config = dict(
    n_layer=11,
    d_model=640,
    n_head=10,
    n_kv_head=2,
    head_dim=64,
    d_mlp=1728,
    vocab_size=16384,
    activation='swiglu',
    norm='rmsnorm',
    norm_place='pre',
    norm_eps=1e-06,
    positions='rope',
    rope_base=1020.0,
    rope_fraction=0.5,
    qk_norm=True,
    attn_scale=0.134,
    bias='none',
    tie_embeddings=False,
    parallel_block=False,
    extras=['some layers without positions', 'local attention windows', 'paired heads', 'gated attention', 'exclusive self-attention', 'value embeddings', 'hashed n-gram embeddings', 'a smear gate', 'an embedding shortcut', 'learned residual scales', 'skips across layers', 'capped logits'],
    init='trunc',
    init_std_qkv=0.0209,
    init_std_o=0.0259,
    init_std_up=0.0299,
    init_std_down=0.0299,
    optimizer='muon_variant',
    lr=0.00699,
    lr_mult_up=0.884,
    beta1=0.95,
    lr_head=0.00341,
    warmup_steps=27,
    schedule='wsd',
    decay_fraction=1.0,
    decay_shape='linear',
    final_lr_fraction=0.05,
    batch_tokens=[32768, 65536, 131072],
    seq_len=1536,
    doc_mask=True,
    train_tokens=463700000,
    steps=6404,
    dataset='wikipedia_en',
)
Each number is 128 + 24 x the weight over the matrix's rms, rounded and kept within 0 to 255. Layers, rows and columns count from 0. Numbers have three digits each.

# layer 5 MLP up, 1728x640, rms 0.0299, rows 904-1040, columns 128-159
166116126121122131130131108145151167133122116116153153125136116123124135119125110171120125152100
145154124130149101124161140113132127103198134091132121132064160104157078160108088120130106123137
118134140144150136143125144131168092140106113127136154104116137129121154150106128114136124112146
101099136120090110151126133144178181138144114161120130143136138102115144070159159129134131125140
093156125117081132101123157105156142095137103078111110112122113119124123114136142130167146134118
125118117127115102100123115069125122132157094106106136089129076133165119134110111148110134098104
136151092112136156165163119076169128087113121112131154111134107112169100122097092082118139142113
107113125137129123119140125157084187125114111135117111074082158142103144097136146112143146143112
169129139136132084131145146131135109117119161132130132097097096172153128136111124109151138127116
178173134103058115128129124118118072103131181131163164161150166170179150130083085107100137145135
110139110088142127130124144159157127117105106117111132084154127171168140159133128128145142131129
124113129132105149162157133130067092171163116129118125120116105152114143133149145175132141152168
120082138149103132113160103147154084104102087154110127128170155125141137145101109120118149131123
144131135127172146147120120084141088080133128134152102094147120135118137131118139141121141074101
118152103092108164148121104110140122174095100129116127124116124085175086085147128147144132156150
089124094131099210127139129100144141110109135131106106095124155115140153121119110134125107118115
114107131105179126140149132121081127103075112100127125159133108125112123129147149129130148130157
127123160109146147153164094138088137133111117111155158092124143153125118117186125135181131135137
126083123167133153107112107127115116109108110148103150141126140107127122125103144125150125153165
126079135145153128155106153085157125089065100134112111086166126154139168127126177116125091139196
160129121133114153120148155149121122080111137125116124090098132150154132131145112097137095149088
108183116095118101162115128123154103120165120154170160136172093159107117138121118121102160123094
134146103097147087110123136121088136151114087132141156094101133098117090145160154174125155114150
157091110103112134121132112100134122119148118148112128134143088156129108133183083077112152135117
145108169090132134154121123140136116123151118124115117094123125093125177114133129142087141131136
123141100116138130115114145097130149118130125141108141169134121140120119143107145135047144126159
106109163143117070102141107128125119117125170103111133089116087128096139103123134117145143130124
159118125133154123118124134132066115112128129120159098088118176116107129133139147128144149155140
146127149104143153104138134172134113089139120109092146121103136145117151184137122098144117132150
142143084124113156115114128139126125135066130150119144146088140129132113120145102140135096157138
147172145108156141113138165104132121123140137157154099129140103094156117083144140145108107146120
099137149069156137113116112123119187084148137110090123141128149133132120143128136122138110130129
123149133139138088133131128130151142154123130106128155152127171173141104135150138189168107125129
070135156135195136092117134105100147137142117169153104098111148094163163093133111141117197100134
114154148154121113150107152081129128113142109114112102107152114067145093159107161091098080162081
171131131158130101135165160123162142133123097139140106122137158115104145155144117114129086115149
113158126116103171166155121140138111151118184078079092116127141131104086188120149150169140154105
156141113133107103102091059129165102061103086130102113112078096167099107128147160148119143149114
133071093126127115138128102123099126157149134135156121120147105146120107129121121108139130135137
130117097150079136135150146163084091150099134133147191027111137126129121141158148148104144115084
118103165155166150116105118153101116132170134102155123113129130124092168139163129128150156115121
105124136113093125134185147134141151130145081140149113103135135142139093122120142114089102092119
112150146176144147093164133152140118167113153167153119147106125156145111129132076098121090117094
138119118115126133145096125100122117110132123087137114128104118110157147150105105106153100117134
136125115121116146139149130168138127122092109130187136109113202124134173112139150122103175137120
134130153079130101148154112110142111126131128144077133117102099141141102097131132153116149131133
174136117150115162085118167126146110150163108162108139129140115121128104153125134146134139102134
118105141096136122203097102120144161164107156116168148120104135130110168142141134116094114169067
075129135082120116101155152101097161126137088154149129124130123106135154095130102111099116153163
117136161142136091119159158131144097124177115125159130138118100122106135101112060142124127119088
118100100146100094141142124107124131121122172164116123123118118168104098115188117124123123130125
106101163091108176153112111145108130097128137108121098090151120118143150107080101087154152169143
126141140131151119113167101105096108109094151140134137150102116142138139117136101114131112130150
115100117113128144133138153119125118145134144134107155093095126140114102130155141116177110140119
111122119118106140163153118095116126105151089119172134103121117134139154136182148100151104103122
104120141088140111125149106146177111158133109158121133179085143160117091138144156161116158098141
147157163169138140118128140106113115182139188124158130144089102082131153131138142179147182118133
143167079118113120156109105094146108138153127151132081090104122097086129123156159135144118140144
106174082064099146154127164111163112112135111111098125084152140157156112158094101114131145100127
171145119102141134119156147114112096103084151117131123109128081111127164080158131126137135089121
099101182137139122148125159155086097109128126123091094125139092153152125126096143180101164098117
098085130129121110115120146117090150128171114094123096133128112106114132107159120156167145133126
089118140069205100107147168099101152115089121086126121145139118134120167094111114101107121138128
123088150119138127113113138159134136132107097137142102116185119085165138120168146116139120140128
097132118129143158132113130155155126129089149157160135109133150096149151147136106129095078067124
146150141156075144119129126103104122132151115136144106187114111169122167119139163154137094103069
156129101125140103123119126100147140119154130151162124124152109120141152131130133108135125134099
094093150111109133113139155095115136161126161137140173179155110138124132154148110098160173105099
143150154117150136131136129151140122114116151053147142123122134135145139102114146075097120149135
136156096132144098107148108126171140086097132107123114190171137140129110126151162159110134156159
178143127119106081096111105172133139146142168070144156170144122069118123118141167177121142145148
135124095129132094123106107100094132102123120176140123139127133102135123148176102096129151142134
128131134111126097127098121177114119115150115141119164125169133107138135107109124134121133090091
160083172133139125167143130112098109121130077129123137171139113134151085154112143186150109162124
128112126106110116130083112117119147108111152090145108132114130158111110134142151195139179108122
146121107153149129154143127153046080129098114162159129145200104135129148143161094100154130102138
109150149124135137154127161098109148138128137103098108150159128131138097124128122113106105156146
116114169139093101119153158158153158130082129120098095126136158145103127138138131126119138091173
164118133167106114133128169089109118137118133101107150118108088154136130139098134142174100151154
143100136164108097123158104131105122143147077132115092142131118117135149132072068133167134098157
142126113110145134087108136137181093125133119130136113126156137167117120124112131127093080107092
108101109124135106132131162102148076103091107161138146123118111144148102162102137118144132120105
138096126146117112114149129137134133120105090154110127158160149136127126105098074141145184108117
140143129133111151089130155108141147143145168142129119122124175124069176113144141139099154124135
118079110104121163119105161128162128149125135113076115122103116103084161123109099122191134208129
124123158096145144115120118106170119186093067126079114096132141142154110193132128103130135103125
099156157122168127110146146128138154132110126161159159130143121096128063155137101132152102110130
094122091124122166126126117122135097148141130128117122162153121169155133144117120172074147162115
141112134156122150096138097125165058105151190095100115146116143145161163139118148129127089084096
122093105145135106082069088125152092170124094149136126168136107128149120085129124135157132088156
153093123119120112143123095112113121150120120168119122067170124109140137114158099144093106158156
164164134122098113115133137143143108119084124155112140131170160117111100109119186161174092089105
159132154067154158142107117170106164134164141122116124159118150091112149134115124141104122130162
157110172142123151146098146139099094088190113122090151104143173148149129093142099103114127154107
156121147107104104123141132150118154131133152155112088101141117121129115112156143078093152158139
089132100118145101130129155097117164084132139116103137125145130150133200145117133122107128144122
121164144152108162157140183128144139139081152098062108105136159133097110126085167083114135172178
152166129141124116148156111104146111102183120094103136166156128142135085109131142096170133088103
111101205134183092113153135115107115119144203104103141129117133121123150084104098213110160121102
159143103159177182156118124160125066120132104130151156133111134123147130105117131123109131120119
143091137098128165164110121146149171129150131138163144142114143119159122150100129134168122131135
100112118114097158145131138121134127177112092166130111125133146096137133118129108100118107114138
105157094112152139130101131137131145128108127151114106160120130089107117141099130162124131133106
104101131112108115135126129155116135135151140131184096115126136159112128165115134130108141134139
142158154126113139114138140105136075091088132119167119156126124145143137109127121124081099159150
150122121111118140118100112103116102131134112110127123131108151116132099160139160143120103125148
126189113127105173152124121126138160154132118125151157099129107195117091093130112111117120112117
116114118152196145153083155107153159111140128124104142125095112137130141138150109141126130116120
141157143156154133144146088145127059138107092151168142143156123122138106143158166161160143161133
088086122137112136143120042106129161144176161179107108103137116121116122102135101116131121120126
178132135151106189108084168077110115124126160167104140135109137109085163117136110104149118091126
107103102152148129180153136174110090104170157156110132133085119163118132128131145151154129117145
145140146149151071123132113139119118123108129164139137148140140140159136145134144111128105100109
105118117158096150115121160129107144122140113148155160148149131105134115126093123140124164114154
119107104134137104180101127111110173172132116123132116131150094087125106107123158130088125136128
144145133132130117127095095158077140129131134134163114078149103095112146110147133092095152165126
118140127095100094083133133125127117129148117090098094108116119158115099131079140102145114101149
146130143125140112096150113155099150090127080098120059102115108121157166111086085136077134144124
121131069121112109097140098132146112114117109144108102113117106126128143114108149146179141114117
146127140137154168126133117122126106125121104120157109142095117112116098095118162118148095172120
105145150135139137170144161118127123110149113126116127142119147092138123165139173110093150155123
157098136149167145088171119123125139121096083127120130148104121088108146125163093128131094070136
095100108137119127147114083167101090131117130143151146131099111127069154098163144103102138083150
144148132090124132138153146151142107161137153118173139117145127089141122135092112137096114119161
122131127170111142105111116174154156123113131127133131103167144108145133139103141130164138119097
138141119092131171129131111088089119135144173121149090109168116152189190110142159103113132112131
132179131167147152137157161131168124116143139117165133167129083141163112119156119119084106140199
155123136164162086148131197145152168121136124098136110102184132105105129102134129171080138082138
134116129133139135153085147146134095113090107128141122110115157127142095159131152136101135155159
084090133121115163111126116112072119153197127153109163099126122117143097123123092112142111139137
135166127138102115114103134104143164151119154133157083151175130170090127104127129144145099111142
085099110122127151116135136082135104163119123118152131089154053172130153104138125135132106134102
116120122120126102116098127094142118156112143136118167120130086143117112118106137151093127154173
120128162156098186127129118114084143116140144135145173070113143123127136153153084090138094187155
171086159137145108160138119146140148092118164124141132144133159132112154090125139112136130122126
181149146129150093143125116132124135115115120132137162130124115144132116095103072087141106117131
114162117118126100166155121133114139120145186132145132147125108131108117149102110131141093125080
# layer 5 MLP down (transposed), 1728x640, rms 0.0299, rows 904-1040, columns 128-159
122122135135154114104133123185121146123119129130186108070127151129119133094139129136121139163132
116132139098110159110138159160144132105161157136133087084099172114147144097097121120134082125126
083139121157129172150128120114156127116153113133130108152106118142109153152155114137117138106085
099105099147122130136144130174140121137104133161157172144119162122118147121132140082118127157161
119121128112148132119099123106101131125123155101113117127096136129126129097125119138096137128153
121119127122135118148097126109147120152116121158072159117111109148163174144091099108132118103099
132145112092162121064136128118091150103127133165168090162121139105150145127148162124112129115124
147111153149148118118075145104136082101136106094190157112152156119118129132119156189130140115119
141160146072102129149155144133143144149133125149118134125130153127087117122148109166121165127100
122171114118107129108124127177171149114112150164156115115165147136140117140123092095135087116148
138095108101104136158146151152136137113080140143132107134147120123096147124149129139131126133144
096090078133092135125121081117156100127097144120132157095080147119130144144074169146185106117147
132074141151077127130145101150129135143120130112110120133166105107137163145127139149160155121101
134086132135118100109142161136077125128171100113128098129132176155130084127103113120107151138107
119127100107129129098097114118105107140103081144107090117163083077118135081140135092125071127116
105120138111129174144117120101118121111135157141132109168076132133161108124112090116147099173137
145097143118102115123123135111169132123110126143116116104118131120099122128137171118103099114136
118169139118109136153179142152119108107119113140107136101059119137128128108180129107146117148104
100111146138147140114121133132081170147091125133142104091089114152153115141169121081181140133159
093110114154134153174131093133139155136105115125132128121174112149112150147163117114103146129149
143111121150100085155100095129133141117117133147130128114112129135142152141117163130094136140111
113141113120150100129143136083167154189139078135127111167080155121148160140108117100180132128102
113154131126128122082129134103148145138075063128123151107099079170127120131163159151079150110159
127085141107087134115112117131154098129105100144095140113091111145088151137159109152136155134141
048103174133119158143140137101141167157143124133156148106124106118129154111184153143114126127174
140092131141162075137146158155134130153109111160087111148128120130128133133151115119110098116153
143104122126152102136108099148129141121155118112083113138113097141157157119134152084116078155129
177158130112150121139162142070141104107128150127206097139114156127167127147118152159153108141108
104163104085098122156128122120127158117156174149087110159105118120175148177114152133174116116131
111154119109120112129139143137141148174072185145125117126105088105119097130164125102133091151153
143119167141158144137121133169076097139066123157154108115126123152107127133136153166131197124115
146135169146146126141117122137151161074106132105124137132120162136116124151155137138113111111147
138139129173171117092122146118156164110144127137114184191128158172081159138098164152102145145083
113137135121143159129112111074061109157105105104139134093123111147127101072141138121129124120116
119147102142141159184114165144123107142136122163119089105083130152147114131101163150111129094127
148141130082147163135127143130101094115116127114131143080160143104119158161107050111105150049116
123125130160127109110147134147108124156121135123143109140092143115115153156090132092136080165130
134149104075135126162154127088128123098109085097114130140143147107139166127153125141116119113123
158130146124146145115162128121118092123147103122087163143166111118133120117135120154132096123134
119131140115119096150151133106083105155127104158107130087098139127116118104164100164153093129114
188165118085128147099121111107161100140132131105157105135083129135158150132135114103148106150140
139119100132093090133146115169116128100088128117109143082124171174171129155122109134125100144106
127140103113179129090088107120095067122152120119174135143114123163136097072154143085160120173114
078138109157127146116077120136139124086131140136121126102115104087115075152120157143118138126117
112135112146145125101138111154133096111110120123120102128153117149112148115130141095097146148095
104144112147103110138164141092123111103117206117097126144085139104148159085114174174152137120119
173114146111121115151121116120122133116168091129112134132120113158150163177117132146135151090093
159075152147108102154122102117118123155125133097119142141137120108133164169160137118097149149102
156158146109149158114106141137077067154118123079127176128100078167097147123126069118119093123138
148137161123165072115153111101107147105141106106120112154132157128113155148090125113140111149133
166131117124117130154120133123149106122147109121126140134166159136157126075116133119148073152127
113111177107139106124052134162143097094136104123062139130123153132112153139110160107132167158148
098160127116125157105142174101162135135120148115160113148123130109110110141088129123118116121165
130141120117141186102126110130101149122119132144090116119114095150133093146106130177151150142106
141149123169135123131151138131091119139144142139139137097087109129146108157136128145116135114114
144104116110115127148150140163143124115101116123176112158070117122129146157105088132151083126122
134162134115136071098103130163113155160069140167151101148133133138121135121124129096114151155127
102162155143104101126132147096112142122129090157161124135129111132146114128139125142152130133155
141168101123087118141120152098122104086112139109101146087129050137154098125137153123194145128120
131116133097128115132105120111111127139138108131135101125112167115127113135124158124147124140117
121098134170108126154103142103087116095106116144116110112130117118157102124079140092118114143161
161146102144142139137132129099104155141162129113080102158135153169110109122129169111148142150084
078105116112137106140108066120073124108107142118128114122140124131138106130142130144117132104171
101134144139135108112125157139115128143147114124138114158139143153135115133136135116144103133136
134136144113158091129134121125133132140126107129126157092094126121122158144132110185067063100100
125122137174109112119064105172094118167119135124152121172174104148180126129099141117135163135138
105140115096106154126071153147143120121179120150138132138110122165105158145149162141085113119167
149101138171175140124160117134097111138133139081102155130123107093094096143149118106102116136054
136161180098077140121137076099140072139129125069170098124106146086148143138137156131119128139082
116126119138106120145134101116128136134116073138137120144154130127157098142138184144151135125146
135125121118105139118132121135155106121138129127132131124167104147110111096090126140115110096132
120122113106150135138099113116107124098124108125136145159154189153083115119138154110156138114130
150128111103142105130152136148138152118115122120132145161098164144144150139096111145146136170109
160147129137134097127134146150147140105108108153153145147132127139096155159153109129125148098137
109100138106129114130120140106116130142076151153127081095137153124132119141158131108126146140112
163116105119132095095124089165036100105121112133143138132154096167155154121120138085157105094140
115142134092146150143164131139100138091105116119148105135162121164139117135106098154093134150144
131136159131147085084140152128127120134130148164169144134102129106137145100181126096125150118124
128128122138136170116127137098140147108117175117175166105092169126103163125149076125110143143149
107105117111127114152105081173138132138107072128146137114131149173152152116122140126110114106148
118155155155123116100110157101134134144107148173108132108126113132085100114123134119118139119074
121111129091202118159130135123164075076123123138151140133124136132144119123120135101133104154126
136161161138145119149095167133139195133150154111141073123115157128125107139158102124140122127120
125098149137124131121111158134167141124113109142155144099125175134107141163086122161127066118127
132156110108145124119183139098085109111133120128160141140119116167164145164097109084071138110110
104155147142098100107122139098127119134090057137135111121113096106125135136171125145093138159165
124144135115147108129132108117135104164144131198135128100168139102119123100146172126062143136129
064170129134121144120146154116148179155135136114103099095108109121073133143117125150144160128141
096120159152164095147164096142128103133119162115132170140132091142128126169127131127147128123122
150126129134139132067119128157097167079135112140132149136175104116137120119121125103192093165145
162102137132142140121108120102182118153126166155154125104119143110174159101171140115097094155141
119143165127119143076121162123115116128161121137130132115122125094100117125173134120120119152131
156117106060148128121099106110158125098134143114138163141151112113089156105164124096147118118135
132115107144145114116106110108130136060132132116121186088124088148147136109114155128155126174119
143120163097140144121142128140129122185140153140074128122111123150141109096087103188114147114159
101080107111143120167136110119102110106115152135055113090150132132112111092154105092143154182119
111125111114102137087131128091104108145127124098131117123193098157123106141138123126125164140129
112101145094163144124156181139129077114153077143087137171126058155097124135106089145129131121121
130125160133178135145151151160124096160154093103103126089084111105144117111123097135104167097059
089111140109148104147127154148137125141105140101127126117139149101146104154061131106118113145074
101111156114117114151146117124134147144167131144106115159114153116057119123149128140138136113174
135138121096140154121152115122136135122132129149125086140114175108160132131100162126165106064115
148113123148136142136130165123060116139114110131107102102146120109123156127100129155091143126096
118110117111113138106133120126140155148101109124186138141140143154093117144174113100094078123140
121154132093103054171116115082148147129107132105144161101111122128151092149137113099082124128174
096119177128132175124141138092105120117081122141136096098119132101114125146110131118126151147115
163143144131156118109092110151131122144116140129090135135144158153126116121139142105102144119155
116093178160147138109128103138137126072192122082130111130111116144138163135105138107088124104095
129125154104145160153130150073165131179157094122159143111128094143077125149196153128119151113170
106168091155134141107178098165130171137147116149144128125134122124125111098150115092114151161130
132112151069115127136117107099127114155119155097147079122143148124188171130120141070168114143107
104117095141102137167130147134169089134126156136176108110094128156094146097103118096111135133173
156107149133111128116103087139120184183141169094156108130111142149162119115128136128140150105144
094118056169123113106111130149149128106098110131179124162088087094189073117134182173117141131118
113118155125107134105128101127142148099098176161148126152146104136141134116130133094145116138120
145168103113115101079091126166153157106092116121152092094147092123152136107108107112119150156088
143125128114158104119139123124124086089128128100104112132101166140125090112094124096132120155122
100116116127128160107157107106134144104135127133121116092143117121116111101136125111126094133134
096115115101118137083127133158163124123146141149095128147129144132107150102089134114142101112134
153159126129109145132157159108139137104168100146118088119108161101135137086119124138148126173145
125154131139146079117146106126123151120085125148131121136165123140107113111162114099161127145144
129129141156098151111098084143125110105105116138116140115097103118132086152161136138131132112105
090083135162074122141113139108092091119107123140144139151134105136113146112151064126111174123139
126136135124097107142094104140131127178118089131120164113183090102132131093148089110155084128165
166119120117124190156113114146149171173150156139112151126145127075112139147089138118112135084140
079155159106134175116154101132137137080121110068133123113118103124137146139121127158129095108121
123170114119139147167163111130098113129157123172131151126148115147179135116169095162082146154155
097136131193088129110098148131147106169141118131157106106168131087112071152090167145115124120102
131138083153084152166139128176130115170139157146137130121107153135161115138132101160139133127171
146144196147111184110153122115092145096143130162116119096108123116113142158106141112124108136121
146101124103121124128123145170151123091118071115157080144123098178109123156124165114104138093104
127116122116128096086148140137108126119104146111111165131141115112157148149128144119158111149108
137140165110123075107133128086130137121151178147131123160176113099121169105106167109138131142108
125136129141132113144138132107128120122099166136141156135099144134132113115099139103124133148140
118065152101101097155107184129118195150136078153114165122154183103125113148142093088103128078119
152158084163150123134109112122075117168150145161122145120145150139135120106095115116148135108099
169155127137156132137169155123107148114142165154109118138116136125148125105121118115109188121145
# layer 5 MLP gate, 1728x640, rms 0.0299, rows 905-1041, columns 128-159
092130101103130103133176131134101123119152114140106124121169138139114117147149091097162142165159
145129171127136152117141134085094105140135164141119129122167121150125097101134131160118184145121
155155118097139150122133151104134123140151150117144165136103167143152115200122100129119182142111
140134084127099126133139122132154152145133092137119112112129093118110130171141160096171133129116
147134087152132103090097147091121115111114088116116130126105080117118120117161157131156122127137
059100157157116105087153096097123120114116123148121136159123127117141137142140145110132150160159
111089119121136147104145122135140165106125118129129149110159126151151110128130110124133135132149
153133127110138136149126119168148122096108111161178180128107098116110150114098152157128135126148
125118113121095134137114113120151172143154111199166112078158099110076157135111124116158091106132
121183152143141121136124157118102162110111109160118138120158147107149115155101145117119125111160
163102142158111106163069132099134123118146159084124126137122172151108149138095083097114113122123
116131143113130117119071123078090104094157116086146179131119149141160133136090131151123087144116
158118190130104164096107108101132136139163130119143132135143159182141123134138125135107156170101
159137145124129138148169140113158110141146124132139131130140146129125122126160152102093156117114
124101108090125129140090169158141149126129092184078189115142097107090112126146153146165133106166
143162118178109107152097123160157118145150166076120144107137123115120163127132142106122102104102
149151120126169107100123121150101137155093126129123135119157130138136128166077140143144110127144
085145139175134173119113110120153112112134121132110085132110120108112139178142165134109136160131
124107118162109110131179132135108071178127136145142113187152140094155110131155098174125138125166
110160103100177124120138084148122128161140158148129125132178146119115135110112130132140127147105
127167118114162102094115146136118072121141164096120116150121102118116123136149124076110128160078
152115114099100134100109126184124143108127105137122157113115174112136120133113145149134151159120
112131160120091113141137116098126136124139089139167128113108134152159113127114153082150122157190
100131119093145125155127124134093140154088134100145164136156141112122126155133144153108147136108
121142095148139124112110159101198130078111172120107129142149129138132128167107152109113133100085
146112119109074129113115130164131124168166123123103158142144106161123130062124147136126109088119
167140112161083116145102089108087159101140132116122108126125176091146154107120132147146151144083
102098160128148147163125127146129125136096171122093147099127096192153136151152132149142107138118
145124110122143157123135167094091150131120135123162123136114129143122090126151090123117150110171
112176155108147112146114109109136139149101147125142146154113121081159108099138133147099094133147
085131150128093059128141130151139126125137130129139140096180087114152124117174117177164136119081
135111143104156192146165141139101091134135134097154133127126154119143164104171112143100167156132
158161106133109123071142155141135149136136111127128081095127149141099164123165141155138103128123
132158161134122096133126125114153117141141116123136123087114166039132141143130163112097132125147
149142101138095118128106123158099147153087129135148128158142133124105123118114162128166100151102
132147166121099119171166106108133121142123152128171092136150073148131103108110112147156127143151
122170103103110104129092080113144126122138106118154120104054163094122130140108175114118130089120
135167113146133139145152160125153125125123111168089161157132118062121158128159165142154156118111
154150165114136111133100118173111192146148123107167098120114134122126137112133085121161118142108
131130121113097144152152121152096122100097104137166121137125173137134150121140105098122134112156
150098165160149136122096129093102126134122132149122113199146109116120157127165111125116093143166
131163097174125153107148101140107118138131093115138083129156162116112116146152109099109097126106
128098089101113144121116171093148168109130127168098114124179118165149077165168046140103121146153
095114120131188142103163100151148158124170104082163115154116134099156165149109122094111110167108
108155145150113146137114089130137144116129145134141119126131133147142127113134109138111110111119
093143159117171097148142150155127110140140105087141143148084107118125093105107170134094135118162
153109128175141158098137103154151131130147088136138104145139112113102075119134113114174160187165
148124195157110105089125126112092172077135161095127113173117084131154094136126164114132138159132
142152143156179107117167151131163149062122160107106129162158120105092101101066152122144165128152
112147146171105115157108132091139101108162103115129115121124125131147134136143151138125133126121
123156121129129103122152092110144144151120115119111156117131143156144131146156159173101121108142
138095117092127097162125155144130115131112107126127149133120133122119185108102120122133149083206
097099117168108093157128096109123127122123108074127114171149142089139121087119145168107093112153
154129106117122086116098145112102124078102118127107121140095116161132117121140108158123101144117
150130180156162137146109113132119110122140112154135119114137113175184121121125110172106153135140
164109118111109110122125127164148102139119130095145152119145103101146142129124130137080125129141
179160130123132176158154158117057158125126102118122134131117130132161118130139071140111110120103
120175094084117137114152124129139099107136144101122079116112143152158113126130127108110123146131
084152123115136142112147163096111103126129139105125093109140097115122140107118173166116114129110
172121129114159107130125115099094117131098103144074139153099117099121140139129136143127108149136
143155121158103117135163146128119114159129139134162147117134135103114104176099100098164138130140
113147124138162132166130109157124118131131128114128160156097156119097119102149124123136098108135
138121106157097123110110138128130159191117111108109113132149129171152125141119105137122128122141
119116108117091114142138143094137152123146138142175115124132125126110137091125142120139154154130
137167049158091115136140120155113085093106140139116120129083154145104131162136122124125127109092
129100158159133084115177124148130126115140154112123162162075113168104094120138145135145180112151
137184148137107152118124106120117137091165115130113094092119138168187154093118082168112147144167
140086123178109088184105068127120100144095118156107138118141109109151113125113121149137158136177
159109128154103118123098098136146141091104138121184077119126157155094089164147139136110178149120
166115171126143049121087140094114134123133169103114171125186108105125142162088117124125128127124
138121091120123120138116125113129140151157143109128121160120128171114148112164093103111134160175
097124122145105103146106126092099131149144142139126112110171130091116082116099136115105143121112
123138129171090111130134153094121149080128136108118151126145149118105096167120140103145148107135
061118132161105113132161098128110163146141193121141142154109105112137139154114155104136136142112
092115149095136116109141162132188178120128135143057129148071147108186119132100139129124175114146
147103141121163144085071117119097171140151160150130086162118169122103126120083151087131138110088
185112109128124107109134150133118095113141140141114102110109161125119150145161170179122096105111
082142108136127144120107121143109110158103124077138083166118145145162134159140129129131112092143
102120152107108130149111121131126107166134117121159105113163118170109112138159136092115110138120
101125120157132134172172161129118127151145130127128093114112162123165159137151142108179151151170
156088110119160153135149144117125094081128107114149162071091122142146102154157142088120149110111
159131136108131132120132140154131151123132114155142142131064122124117132126137170125143112163157
111065131151171118113096116124109146133121118138139131086067107116180131107122119134154075142087
144119107116111134138148097116150135078080123121172118203100135131107134138125091118141097133156
132088089105172110108105116167111134123134114126114138160143133161091108110115129146097147116129
140130121092084132127124137121121136130116114163146132130118153155124080167093142129167134132116
136119081103140122117089116112102162113145106096146137119115108104123118091115081145137111151161
165136173164096131123162131115095169073121130135118112148211083125135115148123120144132176111133
164151120120121129107084114140122156137118154125130171178144126123104134128133137155117128127125
108111148118123155088135157096107157108122109088129172155121206184116169141173138138109125096146
119126062114166064123128147156128139125146111145140144165171119125167138117110150146118164126124
135111135118154152094120104132098146143152141113127149118109133136078111050097121122112119100075
080169160110116143112132105116134090159162108125098138097155140153140115108124178115086133164109
158165115145126157133127111121115130140126142117141150114138117135134114102114115155106102113130
155101138109140172126117134138150149112121114147114140131143120142158133137138161098105124149155
109134108138117147140131110132117101143157165130132150114140147137112133130111137125107094113106
110123138131177120127146105141132125151164129113114112102133119106100153148099144150140099091148
121117103134104180107127120075107134118105172129163105132160113158091106156154141111135112162151
151115112168123149186121157136100109144171074061085128134128072101133125128138147125130119159125
129121122153137123152081153103149142090159134095117098113122094138098135103147149124100146123115
119121128137140185134131097154136084149164077123111122117121145087153154174116136112126121077095
148136126140150113104122139107167118138137127106168112145145138147105118133141165152085161136148
152128115119137154100143125132115117131128140112146124125119131133127086106121184147079175152126
163154116121132117141175170112121159117105162113164166136166120122155131092118139132070123147141
155114133105135121106129134145124119128135128114123119082117157122166127118110135163139099138114
078117125147097116136133165141168109111088096112122158166103143135125100175089122115115113153136
094113123160108141097111137132123142099160082128121109105133139122126169113185126146143158129154
103120140110122109129101157165150100155153095107164137151094091143098101128146150163107149102161
144092126093115088125075157119126145124083121134111152104119139109144135126147146099124131141141
135098180144134124166079140118121114146139135128146123156115128158118156157145108097114105129124
110119113163148121148131118163132082073127143137128129133093127148141179113139149134124090149107
143079100154168151157133136115109152114097102153095138061089109074099113154075144136151117153169
062138143155128192112137154127169145106082135131135103111141136172130121172083133119131148102142
129140104143141116131131130142113117150100109159173112162122138125107096076137106141162111146096
104110145125121126152129087157173109137110160136139164149098123157100082197149090116121132141163
115152110135126115098126120117123145152131097103129104100113122136108112164080113123144092155137
140113124151117091142148115107109158130093084159138144065174152148126107118119120138120147141076
121115115106145136139107156100140119083067089111153140101124139069145156130153075156124135137143
106168066146137141147119126103107153132116131109116152143158097114101155119144124148108158115186
097109140127144110113165145146139110112174149126106146141149096123104088100138185181115093141125
128157127109128103121077159150105086124146125046164139142132120129167089150133155125136127133059
094103144107086113095124136118106133086136109143119164164105079144166138099191147124107146137134
172146118151122131132148119108159128149112164159115126106093130094140127120144114149106175130139
117109142147091172130108117087077094120139131122095127137150135154117125186096122124116143115137
134136148138133088180096120167137105196150138155118128119143139120168108115147084147099132162136
130098134085140132127120100138119119142108106143142052140101149087128134128117147120146137105089
095169131097150167104130093144098147160148092097150097098087153090084163143147145158174114154131
154163113115121099092159125112116119119147130118186135126147111160073110178170142104137093127126
132129152140160131095078091126099126119140112109117144145106129150149104130108136116113097131164
089128122123136096115092156123157098117099148119139143148126112120135132125130129131103118174135
131132146139155121129140127095121130142133150120124135141075149123172086113138120144162145156113
133138103117131160174114151110132135170139160141115108128120118118079129121137139108161116091152
136128151125165171162140143144104151095112131107137121118125123114128162177111163111108131141138
125124146125149111111144102118117116095110153153165149112124114120169127090125124121152134138143
144121083106159101135120128112125094078130088076057155131106140147158105118109075135131140113102
141128113120145146109095122108163167122131091099138133120140134125160121105145111114141148164166
134147143139123103134112118105079141086120118090125115074076145142114149147123143128129115132132